Weights of a small GPT-style language model, trained from scratch on English Wikipedia.
Size: 10 layers, width 160, 2 heads of 64, MLP 448 SwiGLU.
Architecture: rotary positions, normalized queries and keys, paired heads, gated attention, a smear gate.
Training: a variant of Muon for these matrices, 154M tokens, 4284 steps.
Each number is 200 + 20 x the weight over its row's rms, rounded and kept within 0 to 999. Layers, rows and columns count from 0. The size before them is the row's rms in percent of the matrix's.

# up: layer 3 MLP up, 448x160, rms 0.324, rows 367-395, columns 80-159
# down: layer 3 MLP down (transposed), 448x160, rms 0.553, rows 367-394, columns 80-159
# gate: layer 3 MLP gate, 448x160, rms 0.335, rows 368-395, columns 80-159
up367,105,220,203,201,219,212,227,201,179,199,213,200,210,202,217,196,235,212,203,218,198,218,165,229,193,182,197,197,234,186,197,171,178,206,203,202,188,211,193,185,187,238,217,214,199,193,236,195,186,207,210,217,180,195,201,206,210,216,209,206,180,211,187,234,207,209,179,214,191,205,183,187,182,183,174,230,162,176,175,195,176
down367,103,218,223,196,188,199,207,190,182,179,210,199,217,209,176,170,183,177,167,193,181,156,199,175,250,192,208,202,206,210,153,181,187,174,199,182,211,197,217,220,195,199,214,196,204,216,184,185,188,248,237,212,176,182,205,208,188,226,199,228,200,206,235,195,208,174,182,206,200,204,200,208,194,199,185,185,202,227,195,199,218
gate368,090,214,211,204,198,187,213,194,208,230,172,183,212,252,150,252,200,196,216,199,209,182,216,188,224,215,196,201,223,220,202,181,246,212,210,207,197,174,226,187,192,214,199,234,212,178,186,243,196,206,196,249,217,195,184,190,181,236,213,224,188,186,186,165,252,179,189,188,168,208,216,192,185,197,188,210,190,201,205,189,193
up368,089,210,198,185,228,197,185,212,228,219,220,175,200,231,147,216,170,168,184,218,218,177,208,204,203,204,188,216,187,189,195,201,226,207,193,236,215,199,183,212,223,214,215,212,176,208,190,193,204,185,189,209,217,177,196,228,177,194,197,192,191,192,150,169,201,212,176,210,139,211,198,194,164,192,193,189,175,194,172,205,192
down368,099,197,178,203,203,189,172,186,164,197,206,193,158,238,188,206,185,223,208,168,204,236,204,213,214,211,193,190,184,200,219,175,187,202,200,203,216,180,212,223,178,183,211,178,198,231,175,194,170,223,192,217,183,188,196,238,196,222,187,186,183,224,202,204,167,178,187,208,212,181,185,228,198,234,222,181,191,166,199,240,205
gate369,101,220,191,190,182,202,216,230,189,170,206,201,224,161,189,171,215,246,148,198,203,190,232,208,212,218,206,212,217,189,169,218,176,198,169,195,220,177,231,198,200,202,212,172,190,225,213,190,231,203,204,209,197,194,218,233,195,188,217,199,205,188,188,183,179,209,206,191,179,171,214,189,198,239,171,215,197,181,168,199,217
up369,100,180,212,177,212,180,174,234,209,208,205,214,197,240,212,172,208,186,205,211,209,217,208,203,152,208,213,214,172,202,197,156,189,256,227,187,199,206,174,177,195,221,213,186,201,203,227,205,208,224,192,205,209,206,184,211,217,207,202,189,197,197,168,223,148,186,171,185,189,195,228,184,222,185,162,213,214,214,211,186,178
down369,100,181,163,172,208,170,173,213,203,210,200,203,196,201,217,189,174,216,172,248,226,202,192,242,215,214,217,195,197,214,234,219,199,213,208,179,178,200,201,232,220,160,226,194,197,205,222,193,185,203,200,180,197,204,173,226,186,206,194,190,210,236,238,221,188,188,185,201,203,194,225,219,197,168,233,213,225,169,189,222,175
gate370,105,193,196,208,207,209,194,225,179,230,215,214,177,245,211,160,214,163,227,204,197,178,238,200,199,215,194,176,195,192,210,223,221,206,188,197,204,151,171,210,210,197,197,185,202,197,204,183,155,176,224,184,193,168,204,228,210,220,181,185,204,163,207,207,169,194,196,189,211,206,200,188,195,189,198,182,200,207,185,231,227
up370,105,223,189,230,187,216,211,198,192,175,204,222,223,173,162,217,238,222,190,200,199,173,199,225,185,220,231,207,219,201,173,196,230,175,208,188,183,198,197,193,203,223,204,227,220,256,225,196,210,192,187,155,205,235,235,189,184,212,226,190,201,173,141,197,201,200,177,217,189,212,189,200,232,205,235,207,195,180,190,173,184
down370,097,211,185,206,181,206,187,180,205,161,173,227,190,229,210,194,197,218,195,164,178,195,186,190,207,188,215,171,202,215,177,195,213,199,199,220,207,249,179,210,188,199,213,232,173,204,209,184,193,199,219,179,223,197,219,167,223,198,207,208,201,171,175,187,185,160,189,183,200,191,216,204,186,218,236,215,206,202,172,157,199
gate371,101,191,219,229,187,189,202,235,242,225,202,194,183,195,196,200,189,221,193,205,196,185,188,211,192,194,211,170,192,174,200,207,185,189,220,214,207,227,187,197,180,211,209,203,235,220,232,202,208,202,174,199,187,187,208,182,213,196,218,198,176,203,193,212,200,182,213,187,216,212,162,191,237,238,155,221,207,206,221,164,168
up371,103,209,189,210,168,188,238,229,220,194,176,198,203,177,184,208,187,204,206,236,173,173,214,192,189,209,198,195,188,200,173,191,194,172,185,202,205,215,207,219,201,183,195,187,178,228,217,187,247,195,184,184,225,210,183,219,237,179,202,177,175,251,222,210,214,209,182,211,198,182,178,199,175,175,172,207,211,188,217,174,198
down371,105,206,160,182,217,199,208,174,209,182,183,209,215,191,209,209,206,185,193,206,221,184,170,185,204,212,197,208,171,216,213,199,194,200,190,183,198,222,224,182,199,203,187,210,208,234,206,169,214,168,177,176,199,218,224,172,217,209,186,192,226,164,202,176,168,192,222,232,177,194,212,231,225,214,252,190,189,196,180,186,221
gate372,106,204,166,195,221,203,183,222,218,224,191,195,228,216,231,165,195,187,203,155,198,177,208,195,196,178,176,188,203,187,206,203,188,209,163,210,202,167,193,188,190,235,175,184,169,236,207,216,182,204,176,183,208,206,209,183,233,224,201,199,186,231,213,210,206,188,218,185,211,216,207,197,188,198,167,209,209,163,161,186,213
up372,101,169,214,189,189,183,179,196,196,197,212,199,193,175,174,222,217,221,152,211,207,192,191,186,221,237,196,210,228,221,179,220,168,211,192,225,200,193,210,223,197,202,223,203,214,200,223,198,212,206,163,225,204,259,199,160,221,175,203,236,222,197,186,178,192,196,194,206,210,199,189,169,216,212,239,198,178,242,228,192,231
down372,104,190,242,180,188,217,207,210,190,218,196,186,235,202,176,219,185,178,157,244,141,168,208,159,190,193,209,188,216,215,220,217,191,226,190,208,208,225,160,189,213,193,240,208,180,185,234,185,203,193,174,204,194,191,211,195,208,168,206,209,191,223,200,203,182,217,181,179,175,172,194,224,181,186,184,168,180,185,186,200,191
gate373,107,192,199,223,185,218,219,198,194,214,177,181,154,219,210,168,208,187,202,178,201,205,204,197,181,187,215,192,203,197,217,204,235,187,198,232,209,189,204,252,219,228,232,237,206,199,239,204,218,220,174,223,184,195,180,180,194,179,215,251,208,222,222,208,164,214,188,198,188,230,173,200,153,170,208,179,189,188,198,201,199
up373,110,224,206,237,226,228,224,235,208,194,151,206,204,158,153,180,200,200,200,182,183,183,222,194,189,197,204,203,196,234,217,202,167,215,195,171,203,171,194,203,211,209,203,168,187,199,193,191,188,190,235,174,199,184,222,173,167,222,199,188,228,197,195,226,194,191,197,198,204,258,225,185,197,203,182,210,234,210,205,205,219
down373,101,195,217,169,226,189,197,189,226,206,201,231,216,187,226,201,242,205,167,240,150,185,238,187,185,200,206,208,200,176,200,228,195,193,192,190,219,189,208,203,224,209,174,199,180,196,198,207,205,212,223,207,194,169,213,166,206,233,217,178,222,232,186,203,197,183,210,202,182,136,197,179,202,206,197,171,207,186,202,230,219
gate374,121,231,203,197,162,191,192,178,235,211,212,191,203,214,177,223,194,174,212,188,168,200,173,145,209,224,209,193,182,196,215,207,203,193,208,201,193,216,194,204,204,191,198,186,214,232,175,213,226,200,200,223,200,208,195,171,209,202,196,202,210,169,218,195,183,147,198,211,193,214,207,224,183,194,260,202,174,227,184,185,186
up374,119,226,199,187,177,198,190,213,184,182,177,231,197,173,221,173,194,173,216,175,198,201,211,216,172,190,233,215,224,235,206,197,186,194,178,194,217,217,203,218,170,176,241,232,179,204,212,202,187,208,190,155,190,212,201,174,220,200,201,186,211,199,185,213,255,233,196,185,208,213,229,188,204,181,181,216,179,199,181,172,195
down374,098,197,222,193,156,188,244,175,190,203,175,199,212,195,199,193,169,193,192,179,211,198,179,176,171,184,211,207,191,207,187,183,229,215,188,208,207,179,201,217,184,219,211,217,149,177,198,192,194,237,193,223,173,171,194,191,216,197,191,219,155,198,184,209,200,221,169,214,211,245,218,215,204,215,190,196,186,196,184,193,208
gate375,097,204,211,237,193,194,184,175,167,198,165,200,227,207,190,214,196,207,252,213,198,201,205,172,235,218,232,210,178,165,173,192,220,197,188,202,179,203,187,193,232,193,204,140,201,182,182,220,197,204,191,199,188,199,203,214,188,233,198,179,235,192,207,194,201,169,184,198,151,186,203,177,189,196,176,178,203,218,206,184,199
up375,100,198,226,221,211,179,186,170,178,163,209,159,251,184,195,217,205,209,201,211,155,202,189,162,203,198,203,169,195,217,165,229,194,175,182,177,167,151,182,207,202,197,189,169,241,199,193,215,196,203,182,207,188,198,194,201,183,212,218,204,194,190,172,183,191,188,200,222,186,202,218,190,184,201,205,193,203,206,202,194,222
down375,094,216,180,203,187,192,170,209,198,202,173,191,201,178,225,219,190,225,210,221,204,210,273,233,178,200,192,154,213,203,179,210,175,170,191,192,190,187,228,170,164,193,202,204,191,200,220,211,217,227,172,189,214,222,196,216,187,205,220,195,201,205,196,187,209,209,172,206,182,205,220,196,184,196,253,181,201,207,218,200,188
gate376,106,173,200,218,171,214,224,190,200,180,191,213,209,159,186,173,241,212,211,212,163,180,194,216,271,191,214,191,192,231,216,199,208,206,238,233,192,166,212,244,195,226,196,198,197,201,190,182,217,208,187,210,228,219,212,213,228,179,206,189,155,194,186,218,198,184,214,231,168,189,210,191,196,160,217,229,182,160,167,178,208
up376,108,165,197,187,202,190,225,214,184,184,203,211,225,199,180,170,204,199,211,179,182,179,186,235,254,201,221,202,198,194,218,210,210,224,179,200,215,176,214,205,182,237,199,194,158,187,219,174,216,197,197,195,193,226,213,214,210,200,195,210,199,194,167,206,204,193,216,245,216,182,179,235,194,211,201,187,236,184,178,162,203
down376,103,162,185,229,215,189,220,197,165,187,204,219,209,174,197,210,222,197,172,224,188,215,195,235,188,162,181,205,220,202,202,160,206,195,220,186,202,196,191,201,204,210,192,165,219,199,186,192,213,177,161,213,209,154,212,192,183,186,237,216,190,222,190,219,198,212,236,240,192,230,184,214,193,197,201,184,191,198,200,192,200
gate377,095,194,217,217,175,198,215,210,188,191,195,216,187,206,196,198,203,194,177,200,189,207,230,171,185,194,238,150,198,217,233,220,213,201,194,213,206,227,176,193,160,191,194,211,226,208,221,179,207,218,190,211,220,225,120,195,222,235,216,198,199,196,208,221,206,228,185,217,195,202,189,215,190,212,189,218,204,204,176,174,210
up377,098,183,185,201,203,194,207,189,186,198,183,209,201,173,191,200,174,204,224,187,222,193,239,182,216,173,206,178,210,211,213,202,177,205,196,209,190,208,203,213,186,204,233,176,205,212,210,170,179,181,199,179,185,209,135,185,184,225,180,213,221,203,215,198,173,206,221,157,168,198,170,207,187,234,194,197,207,230,177,179,213
down377,097,200,229,192,181,206,194,217,201,219,195,179,178,225,217,185,186,208,233,203,198,193,181,192,212,186,195,231,173,189,194,165,195,230,188,205,223,162,179,204,215,204,218,200,179,190,226,222,193,208,242,201,230,210,222,199,180,189,191,197,185,218,194,184,193,187,180,175,213,187,202,185,215,175,204,227,199,211,215,201,225
gate378,094,171,218,191,205,212,165,154,222,178,183,196,211,190,207,226,205,181,227,184,185,220,186,207,207,202,201,199,198,225,199,220,190,200,202,197,226,195,224,230,202,186,204,169,216,201,227,184,223,226,198,209,189,193,169,218,191,205,218,237,190,191,239,183,203,191,184,199,185,148,160,218,199,177,196,164,206,155,173,214,203
up378,100,209,220,211,207,243,150,184,190,176,199,229,141,208,195,199,226,187,202,210,178,208,203,209,202,186,215,237,252,179,171,193,219,213,198,182,193,216,187,219,207,189,213,195,228,179,172,205,209,184,227,213,199,209,201,198,221,194,197,189,217,151,210,181,198,176,206,200,183,156,200,227,228,201,164,219,179,184,184,216,181
down378,101,217,185,209,168,199,183,199,183,160,213,211,197,191,186,196,231,163,198,172,173,183,203,220,168,224,191,200,210,219,191,186,192,214,168,192,217,218,200,198,222,238,197,169,189,203,228,233,188,185,196,175,206,168,195,181,193,213,213,216,229,211,203,171,238,210,185,176,228,210,181,197,225,213,227,205,162,209,179,174,185
gate379,095,196,229,188,192,205,227,186,142,186,239,183,179,207,233,206,187,176,216,230,177,231,216,212,202,206,217,200,204,185,186,187,213,230,179,176,203,218,163,194,212,210,234,184,194,189,222,184,179,181,197,219,197,172,171,187,192,182,254,165,202,211,236,199,221,187,170,203,199,170,194,211,219,186,179,201,198,202,222,216,194
up379,107,192,217,209,204,171,222,215,219,191,191,234,222,219,201,207,210,199,212,197,194,212,232,228,184,221,224,166,176,216,205,188,171,215,198,223,192,197,262,214,200,210,182,227,212,202,188,162,209,214,203,172,198,200,196,213,204,207,206,187,199,192,215,198,185,213,205,217,219,237,213,192,165,252,225,213,148,194,192,213,207
down379,103,168,199,217,171,222,186,200,193,226,183,208,234,166,208,203,231,199,190,227,211,197,220,212,193,197,196,204,214,220,175,271,222,202,205,202,189,188,176,221,221,198,188,212,203,189,202,189,187,197,215,164,198,243,184,227,164,196,204,225,182,215,182,208,151,233,170,208,202,198,214,182,189,210,187,187,209,191,203,205,212
gate380,110,223,213,211,201,181,204,209,170,176,168,172,217,217,201,217,205,186,212,182,214,195,200,202,211,196,201,194,244,229,187,192,211,194,194,231,226,182,185,196,208,193,178,217,161,217,214,215,201,203,206,168,195,221,192,187,207,184,186,190,169,202,213,201,190,182,187,201,175,225,223,224,194,193,219,194,206,188,190,173,176
up380,113,226,173,214,212,211,218,239,185,185,200,191,228,219,202,200,209,170,187,239,183,199,200,211,192,191,209,228,216,198,241,185,191,192,166,224,175,213,219,210,210,202,184,170,199,199,251,207,192,215,179,197,202,213,176,199,176,157,211,174,187,214,161,200,193,184,226,194,235,196,191,179,198,197,168,209,202,165,185,178,195
down380,102,175,206,172,201,204,181,206,211,218,166,200,172,199,224,184,176,223,195,187,140,205,217,235,212,211,192,181,173,201,187,206,184,202,184,159,205,209,221,181,192,210,222,197,215,174,190,193,191,184,174,204,227,206,231,179,207,274,202,205,223,191,194,212,182,199,189,201,218,193,196,181,221,207,203,211,190,199,204,160,218
gate381,090,186,195,215,173,207,215,198,203,238,195,178,195,212,234,186,215,216,187,209,165,196,239,216,211,228,198,215,198,183,168,206,185,230,201,183,211,189,183,165,159,190,191,159,219,219,216,189,220,211,206,177,186,221,197,201,180,230,183,206,214,213,202,178,208,186,205,207,195,189,178,188,190,162,230,189,224,173,194,204,156
up381,099,201,184,229,211,201,172,221,178,196,165,158,180,202,230,236,184,223,193,182,228,208,227,223,165,243,181,198,220,192,189,201,215,209,197,188,185,203,191,177,188,186,180,196,222,184,212,192,191,229,224,201,216,202,190,211,150,198,177,187,248,228,160,197,186,216,184,219,205,206,156,199,200,206,207,200,208,169,188,243,158
down381,098,213,216,248,147,167,201,162,223,220,206,172,221,185,195,206,188,203,198,206,167,208,185,221,249,214,226,172,226,206,168,180,189,181,209,182,195,187,196,204,185,190,160,164,210,257,193,209,210,206,199,211,179,219,190,200,224,170,197,195,205,175,208,220,181,209,208,191,186,223,196,191,193,189,212,194,193,207,191,214,196
gate382,081,233,224,205,179,213,202,197,180,195,215,228,202,210,197,220,164,177,199,159,199,186,207,184,204,187,211,205,191,218,162,208,214,199,198,182,223,189,201,221,214,200,162,197,243,198,207,217,188,158,213,206,216,229,197,195,203,169,219,212,206,183,197,240,194,179,224,190,174,171,204,225,218,197,219,173,233,201,191,186,180
up382,079,171,175,208,228,210,206,180,214,198,191,187,213,210,168,193,250,198,176,208,199,198,173,193,186,220,203,186,230,159,209,164,205,216,201,219,187,191,200,189,206,207,191,214,149,233,210,211,216,240,203,230,188,209,182,202,193,216,197,198,184,215,199,197,232,175,193,218,210,211,232,193,194,189,196,199,188,195,196,222,247
down382,086,215,186,179,223,170,243,194,197,196,180,181,170,197,204,209,173,194,208,234,178,233,221,207,191,212,257,174,214,187,176,227,177,163,176,181,200,216,211,208,213,193,225,228,185,218,183,200,226,207,200,179,224,161,210,182,181,214,212,196,191,203,207,177,170,205,193,178,209,210,212,187,163,214,178,215,177,212,190,159,205
gate383,100,200,197,187,210,183,199,173,192,192,175,206,194,172,160,203,224,214,189,174,223,175,198,174,214,186,228,183,206,190,220,198,206,195,189,209,158,180,197,235,217,159,206,210,199,224,184,225,219,229,203,222,217,246,168,226,196,191,224,216,182,243,178,201,189,176,177,161,187,163,206,188,221,201,212,218,217,224,226,215,230
up383,092,191,190,228,175,214,250,212,211,203,189,162,218,186,183,210,196,198,190,178,189,187,209,191,167,183,196,203,163,228,194,250,187,206,207,176,180,199,199,194,238,210,192,220,205,220,183,201,173,217,204,214,224,202,208,213,207,165,215,238,187,187,195,206,198,157,187,213,211,222,188,195,232,228,211,199,193,205,185,203,207
down383,097,189,252,214,191,203,200,218,182,228,201,217,219,196,171,198,190,195,165,177,176,190,197,188,192,189,227,197,195,239,178,195,217,226,187,193,206,204,156,205,197,164,199,222,209,179,201,191,198,187,183,229,190,173,229,195,195,207,224,198,214,198,233,175,205,206,208,252,200,194,221,222,191,194,207,196,225,207,215,168,211
gate384,106,173,211,195,147,207,233,210,168,179,152,210,216,184,178,196,207,230,181,219,160,184,217,193,193,176,169,195,176,178,211,209,159,186,215,187,209,181,195,169,209,183,177,228,188,210,224,220,204,203,191,223,170,195,215,201,192,196,191,226,212,212,185,176,238,224,195,198,189,213,216,214,213,203,182,238,188,182,190,222,183
up384,111,230,203,213,156,191,198,191,177,182,183,174,212,204,200,200,198,207,195,211,207,195,197,221,209,187,187,175,196,180,210,162,203,206,187,254,189,176,195,167,214,168,207,195,191,197,209,181,153,209,209,251,188,224,227,197,191,194,210,187,240,215,163,175,216,188,197,181,198,197,228,204,198,228,172,215,200,211,192,200,196
down384,103,217,205,176,214,197,190,185,230,190,215,215,192,204,234,208,184,197,189,184,207,236,181,208,245,207,209,166,213,217,208,209,213,216,174,224,175,212,168,189,177,221,167,209,198,197,209,217,214,220,171,157,185,248,225,206,186,170,203,212,175,232,188,181,180,194,205,211,167,235,195,187,186,178,253,212,184,214,200,206,174
gate385,101,225,192,176,186,188,171,213,222,223,210,189,206,175,192,165,196,200,209,154,192,194,182,170,197,182,196,206,192,184,181,171,206,188,217,212,232,214,190,202,240,224,205,228,244,192,207,214,194,210,186,174,222,209,200,189,210,173,204,199,209,207,210,198,196,162,173,196,234,220,215,186,216,164,193,228,174,172,178,204,199
up385,106,216,184,219,194,183,193,148,179,201,220,212,213,184,217,149,238,211,204,202,231,193,223,237,213,214,219,224,239,190,200,218,198,200,190,206,205,204,186,179,156,159,166,241,180,195,175,209,172,201,196,167,226,216,179,218,191,216,210,173,192,185,206,195,216,214,224,163,212,164,189,201,225,166,200,247,221,186,200,218,201
down385,104,231,190,206,203,215,193,225,196,211,188,210,172,238,206,166,204,230,243,216,180,177,217,163,200,202,192,177,211,233,205,160,222,222,195,219,209,202,218,181,194,189,198,183,206,192,198,205,235,195,215,209,210,190,195,220,207,232,204,145,164,214,206,189,168,212,191,197,175,225,241,210,168,190,166,207,218,220,207,195,199
gate386,096,240,219,195,222,171,196,194,179,195,227,230,174,208,227,182,199,204,203,179,208,154,220,177,185,175,154,198,202,220,224,213,220,196,203,201,200,192,236,167,201,221,200,203,226,204,160,222,204,187,191,202,191,230,181,208,200,182,185,229,191,208,220,223,235,178,217,178,221,182,162,203,231,210,210,216,205,172,208,203,194
up386,106,209,211,194,222,204,210,237,169,182,177,179,196,209,213,226,181,202,216,217,230,227,182,185,185,218,248,188,195,192,202,165,194,210,202,195,197,214,180,212,183,195,253,196,196,217,189,199,203,229,202,240,190,211,165,157,195,189,228,200,208,186,172,192,201,184,169,240,164,210,217,205,200,209,173,190,196,202,184,173,206
down386,097,178,201,193,208,191,218,193,191,226,181,170,218,183,178,204,193,175,209,192,167,181,204,196,208,182,196,218,241,206,237,199,203,192,219,167,189,214,226,156,244,199,187,161,200,182,203,179,193,191,183,229,221,195,180,169,231,201,191,243,217,188,186,157,203,193,190,193,181,194,207,192,222,206,203,218,212,242,231,207,202
gate387,103,220,211,178,229,201,214,195,186,178,213,175,213,177,192,155,202,213,202,212,185,205,228,229,223,188,236,182,204,160,193,230,192,206,192,196,182,239,196,222,193,188,225,240,201,224,220,252,213,235,205,210,200,238,213,204,206,179,180,226,183,209,195,201,196,182,224,199,221,174,186,217,206,179,205,214,233,156,196,203,228
up387,101,209,209,202,179,172,199,194,209,201,185,207,222,213,185,201,164,166,234,180,194,175,208,194,208,182,214,177,214,195,188,225,193,204,218,197,169,219,204,211,210,193,193,205,208,213,172,160,217,206,222,190,208,218,207,183,185,213,188,164,228,216,209,200,219,166,208,226,155,195,184,176,203,203,205,214,198,245,190,217,184
down387,094,183,219,196,204,195,207,177,199,152,206,210,202,208,218,179,206,229,229,221,204,204,195,202,223,198,239,169,204,200,199,229,188,192,218,229,155,198,241,217,193,218,179,227,215,217,209,206,209,194,236,179,161,236,212,210,192,196,229,167,172,199,186,232,176,169,200,189,188,188,196,205,205,180,237,226,195,209,199,222,183
gate388,105,193,217,194,212,213,202,202,197,213,216,185,160,233,247,181,202,180,197,220,201,238,238,155,181,212,171,208,189,202,214,217,237,181,208,252,219,192,237,188,189,199,184,211,223,201,182,188,204,184,215,226,198,198,262,208,250,207,216,215,199,188,217,176,208,207,220,193,204,161,198,235,230,218,227,194,227,196,179,208,213
up388,105,175,199,158,225,202,215,186,230,203,178,186,204,212,195,234,212,216,198,188,150,215,188,227,216,209,185,214,211,203,213,178,211,253,196,217,181,223,178,197,223,220,228,205,248,164,207,170,175,174,194,212,236,165,184,189,174,235,237,219,164,207,154,190,202,223,198,206,169,191,189,198,202,210,197,193,212,186,211,221,202
down388,108,186,264,165,198,200,219,199,192,169,172,201,216,221,219,183,219,232,161,219,188,196,209,203,193,188,205,202,222,207,167,181,235,199,200,222,188,221,181,193,222,194,235,227,251,169,238,189,193,215,198,229,187,202,183,182,217,211,227,204,180,205,150,177,175,191,170,200,194,205,233,191,185,229,206,225,191,208,200,214,202
gate389,093,197,174,229,161,227,197,167,189,188,223,189,223,221,211,233,245,200,186,187,194,224,217,234,218,196,180,213,181,214,190,192,182,195,201,191,227,204,197,191,215,176,202,225,177,206,228,222,213,186,206,170,171,219,190,172,216,194,202,181,238,187,182,190,172,190,181,225,170,246,220,204,161,201,207,225,203,202,207,203,201
up389,086,210,154,214,171,205,223,218,230,196,214,187,237,208,216,195,204,156,190,232,176,190,171,186,212,199,219,164,209,201,188,224,222,212,221,224,185,221,211,220,202,203,218,191,185,198,162,181,179,219,206,162,213,193,220,194,183,225,240,190,195,236,193,177,197,202,204,207,205,199,214,177,176,200,199,210,239,194,171,164,202
down389,094,151,205,198,186,211,205,209,224,201,190,218,197,225,173,173,196,208,207,186,163,201,221,182,211,188,181,208,200,173,183,174,167,163,224,186,247,186,201,204,214,188,202,196,222,208,176,195,196,211,203,192,214,213,169,179,209,206,171,197,193,258,225,197,210,196,217,209,188,249,203,183,197,190,206,188,237,191,193,204,172
gate390,099,185,222,195,216,187,179,204,173,214,212,176,189,221,192,214,213,200,207,223,164,218,201,183,223,224,171,204,205,191,172,191,212,190,193,202,182,213,131,174,204,213,227,213,170,221,186,207,187,223,228,189,177,174,206,213,227,214,231,203,181,210,208,188,228,174,210,190,229,161,190,185,222,209,187,156,198,194,187,164,176
up390,107,230,203,231,230,192,153,172,178,205,153,180,195,186,216,166,201,198,179,198,243,234,224,209,204,226,186,180,220,202,184,185,237,214,200,173,195,207,164,209,178,200,201,190,213,168,220,189,208,191,209,201,189,187,193,232,188,223,201,175,217,167,199,218,224,201,185,177,215,178,204,231,201,182,202,149,180,175,216,189,186
down390,119,183,196,220,201,170,221,187,213,242,220,185,189,218,198,222,193,173,204,210,198,205,178,231,209,166,214,189,201,207,203,196,206,198,191,180,211,189,168,205,206,183,205,148,208,232,179,188,204,175,210,200,152,202,172,182,204,182,206,199,210,200,218,181,207,194,208,205,207,183,184,247,203,198,223,186,210,184,196,219,187
gate391,087,218,192,198,201,254,212,213,224,196,189,198,169,205,195,189,202,209,191,195,143,222,179,209,206,177,179,178,186,196,201,192,204,146,205,201,207,193,220,258,234,215,199,223,235,189,213,209,192,231,228,237,165,184,230,184,196,188,188,208,178,194,215,236,241,188,203,183,189,210,203,189,210,219,215,192,217,235,201,222,208
up391,092,202,204,199,150,207,167,198,195,231,233,185,217,202,196,175,197,197,209,211,195,216,186,188,187,164,226,228,198,187,262,224,193,188,230,173,169,174,194,189,191,184,160,173,199,203,206,147,208,184,193,177,225,198,225,213,217,228,193,206,205,198,211,186,229,203,206,205,206,239,215,201,178,205,238,182,180,153,201,147,206
down391,098,232,192,220,224,226,253,210,191,189,209,180,202,191,201,200,242,212,200,207,160,170,221,212,211,145,212,173,189,187,198,241,186,202,193,225,208,221,200,213,198,214,205,199,195,214,182,212,204,210,223,227,179,155,171,232,214,238,231,210,229,185,183,190,198,204,247,185,205,228,182,165,207,237,233,216,188,220,225,201,204
gate392,101,198,192,204,208,221,213,203,192,199,158,174,189,200,199,189,207,213,211,236,149,177,184,192,171,225,194,216,186,226,207,199,198,221,209,228,172,164,180,190,218,161,207,195,201,176,225,180,162,195,210,175,221,207,195,190,226,175,217,220,192,221,197,179,209,192,258,192,190,193,224,202,215,214,206,192,176,204,179,198,188
up392,097,174,193,172,212,212,192,202,194,213,217,183,169,197,185,205,205,198,179,225,180,153,203,172,214,181,199,183,205,216,195,225,195,204,206,214,210,207,172,179,172,194,214,185,242,218,189,268,216,180,198,181,226,218,168,205,204,222,209,193,207,235,232,194,230,185,176,195,195,182,184,198,177,215,158,190,180,181,200,186,247
down392,101,192,232,184,191,210,182,178,192,212,203,185,201,183,206,220,176,211,205,211,207,190,197,217,196,211,224,213,216,187,208,163,209,158,209,203,228,231,188,222,187,219,174,218,216,240,207,205,225,168,205,203,211,215,210,199,153,193,200,197,193,229,225,219,187,187,177,218,174,181,205,179,221,208,194,188,155,190,184,174,199
gate393,103,197,199,165,217,192,214,234,172,164,204,190,186,180,192,201,207,193,230,199,179,227,199,195,220,204,213,182,177,177,206,222,205,181,192,209,161,185,206,209,203,179,203,223,207,165,187,214,223,194,226,194,174,201,208,194,205,197,199,170,185,176,202,179,204,175,187,158,247,238,192,255,228,201,170,226,205,233,236,172,187
up393,102,219,200,191,174,206,170,201,226,222,188,179,209,197,194,186,232,194,189,201,187,209,197,212,208,189,193,196,192,200,179,226,190,202,194,166,185,183,193,252,198,184,226,188,180,180,228,178,177,180,196,191,201,219,198,176,199,176,169,168,188,200,211,230,186,148,194,201,209,214,206,206,197,170,182,222,188,175,214,186,218
down393,099,199,196,219,187,194,179,187,165,226,239,168,194,195,224,198,185,201,222,218,215,165,175,211,209,201,202,191,222,172,191,207,197,190,218,207,161,187,204,209,198,219,177,218,209,175,223,164,171,194,217,189,173,177,194,180,181,200,188,152,196,217,197,192,199,200,169,173,236,204,202,230,210,172,222,227,210,204,218,183,220
gate394,118,193,193,230,206,196,178,189,220,182,213,184,189,185,209,186,213,210,246,221,159,183,243,152,224,251,221,185,244,197,225,205,202,189,200,181,206,175,187,148,217,208,207,218,205,215,177,215,205,222,188,176,251,202,173,221,225,168,197,209,194,191,243,187,208,201,184,184,198,202,218,202,195,231,222,215,193,201,199,205,208
up394,126,171,224,202,170,197,159,198,184,232,195,187,145,237,226,171,171,210,204,208,194,193,212,220,186,209,196,247,187,173,175,182,213,191,230,215,196,208,235,203,220,232,197,174,185,211,203,156,204,194,209,196,143,214,239,215,197,226,176,192,174,202,213,195,234,188,185,209,210,193,225,203,203,172,213,190,210,201,221,191,218
down394,118,196,189,154,203,215,240,196,211,207,197,183,180,224,179,177,212,164,188,185,237,200,256,190,180,180,194,195,208,185,216,218,230,204,194,203,190,185,192,231,218,224,181,224,216,208,217,229,212,192,180,201,193,149,199,211,207,198,186,197,212,217,182,179,203,198,204,203,192,172,206,176,204,195,191,190,196,205,189,181,208
gate395,100,187,211,214,210,172,220,197,191,217,180,223,190,229,224,172,180,181,172,174,136,236,183,168,214,198,198,219,185,216,199,211,179,229,216,221,182,238,197,224,220,201,212,213,238,200,194,236,188,220,185,195,221,194,183,185,206,186,184,231,183,168,183,181,196,210,192,162,207,233,197,181,190,193,192,221,228,193,199,189,212
up395,110,236,219,204,185,194,142,155,161,199,231,198,196,171,216,193,187,195,222,203,197,194,182,198,208,186,209,203,206,212,241,245,180,189,173,241,206,186,240,191,196,197,206,200,203,205,210,195,221,184,198,201,188,228,177,238,218,223,226,167,184,192,204,215,189,204,195,218,239,147,193,187,191,192,210,215,138,149,203,199,218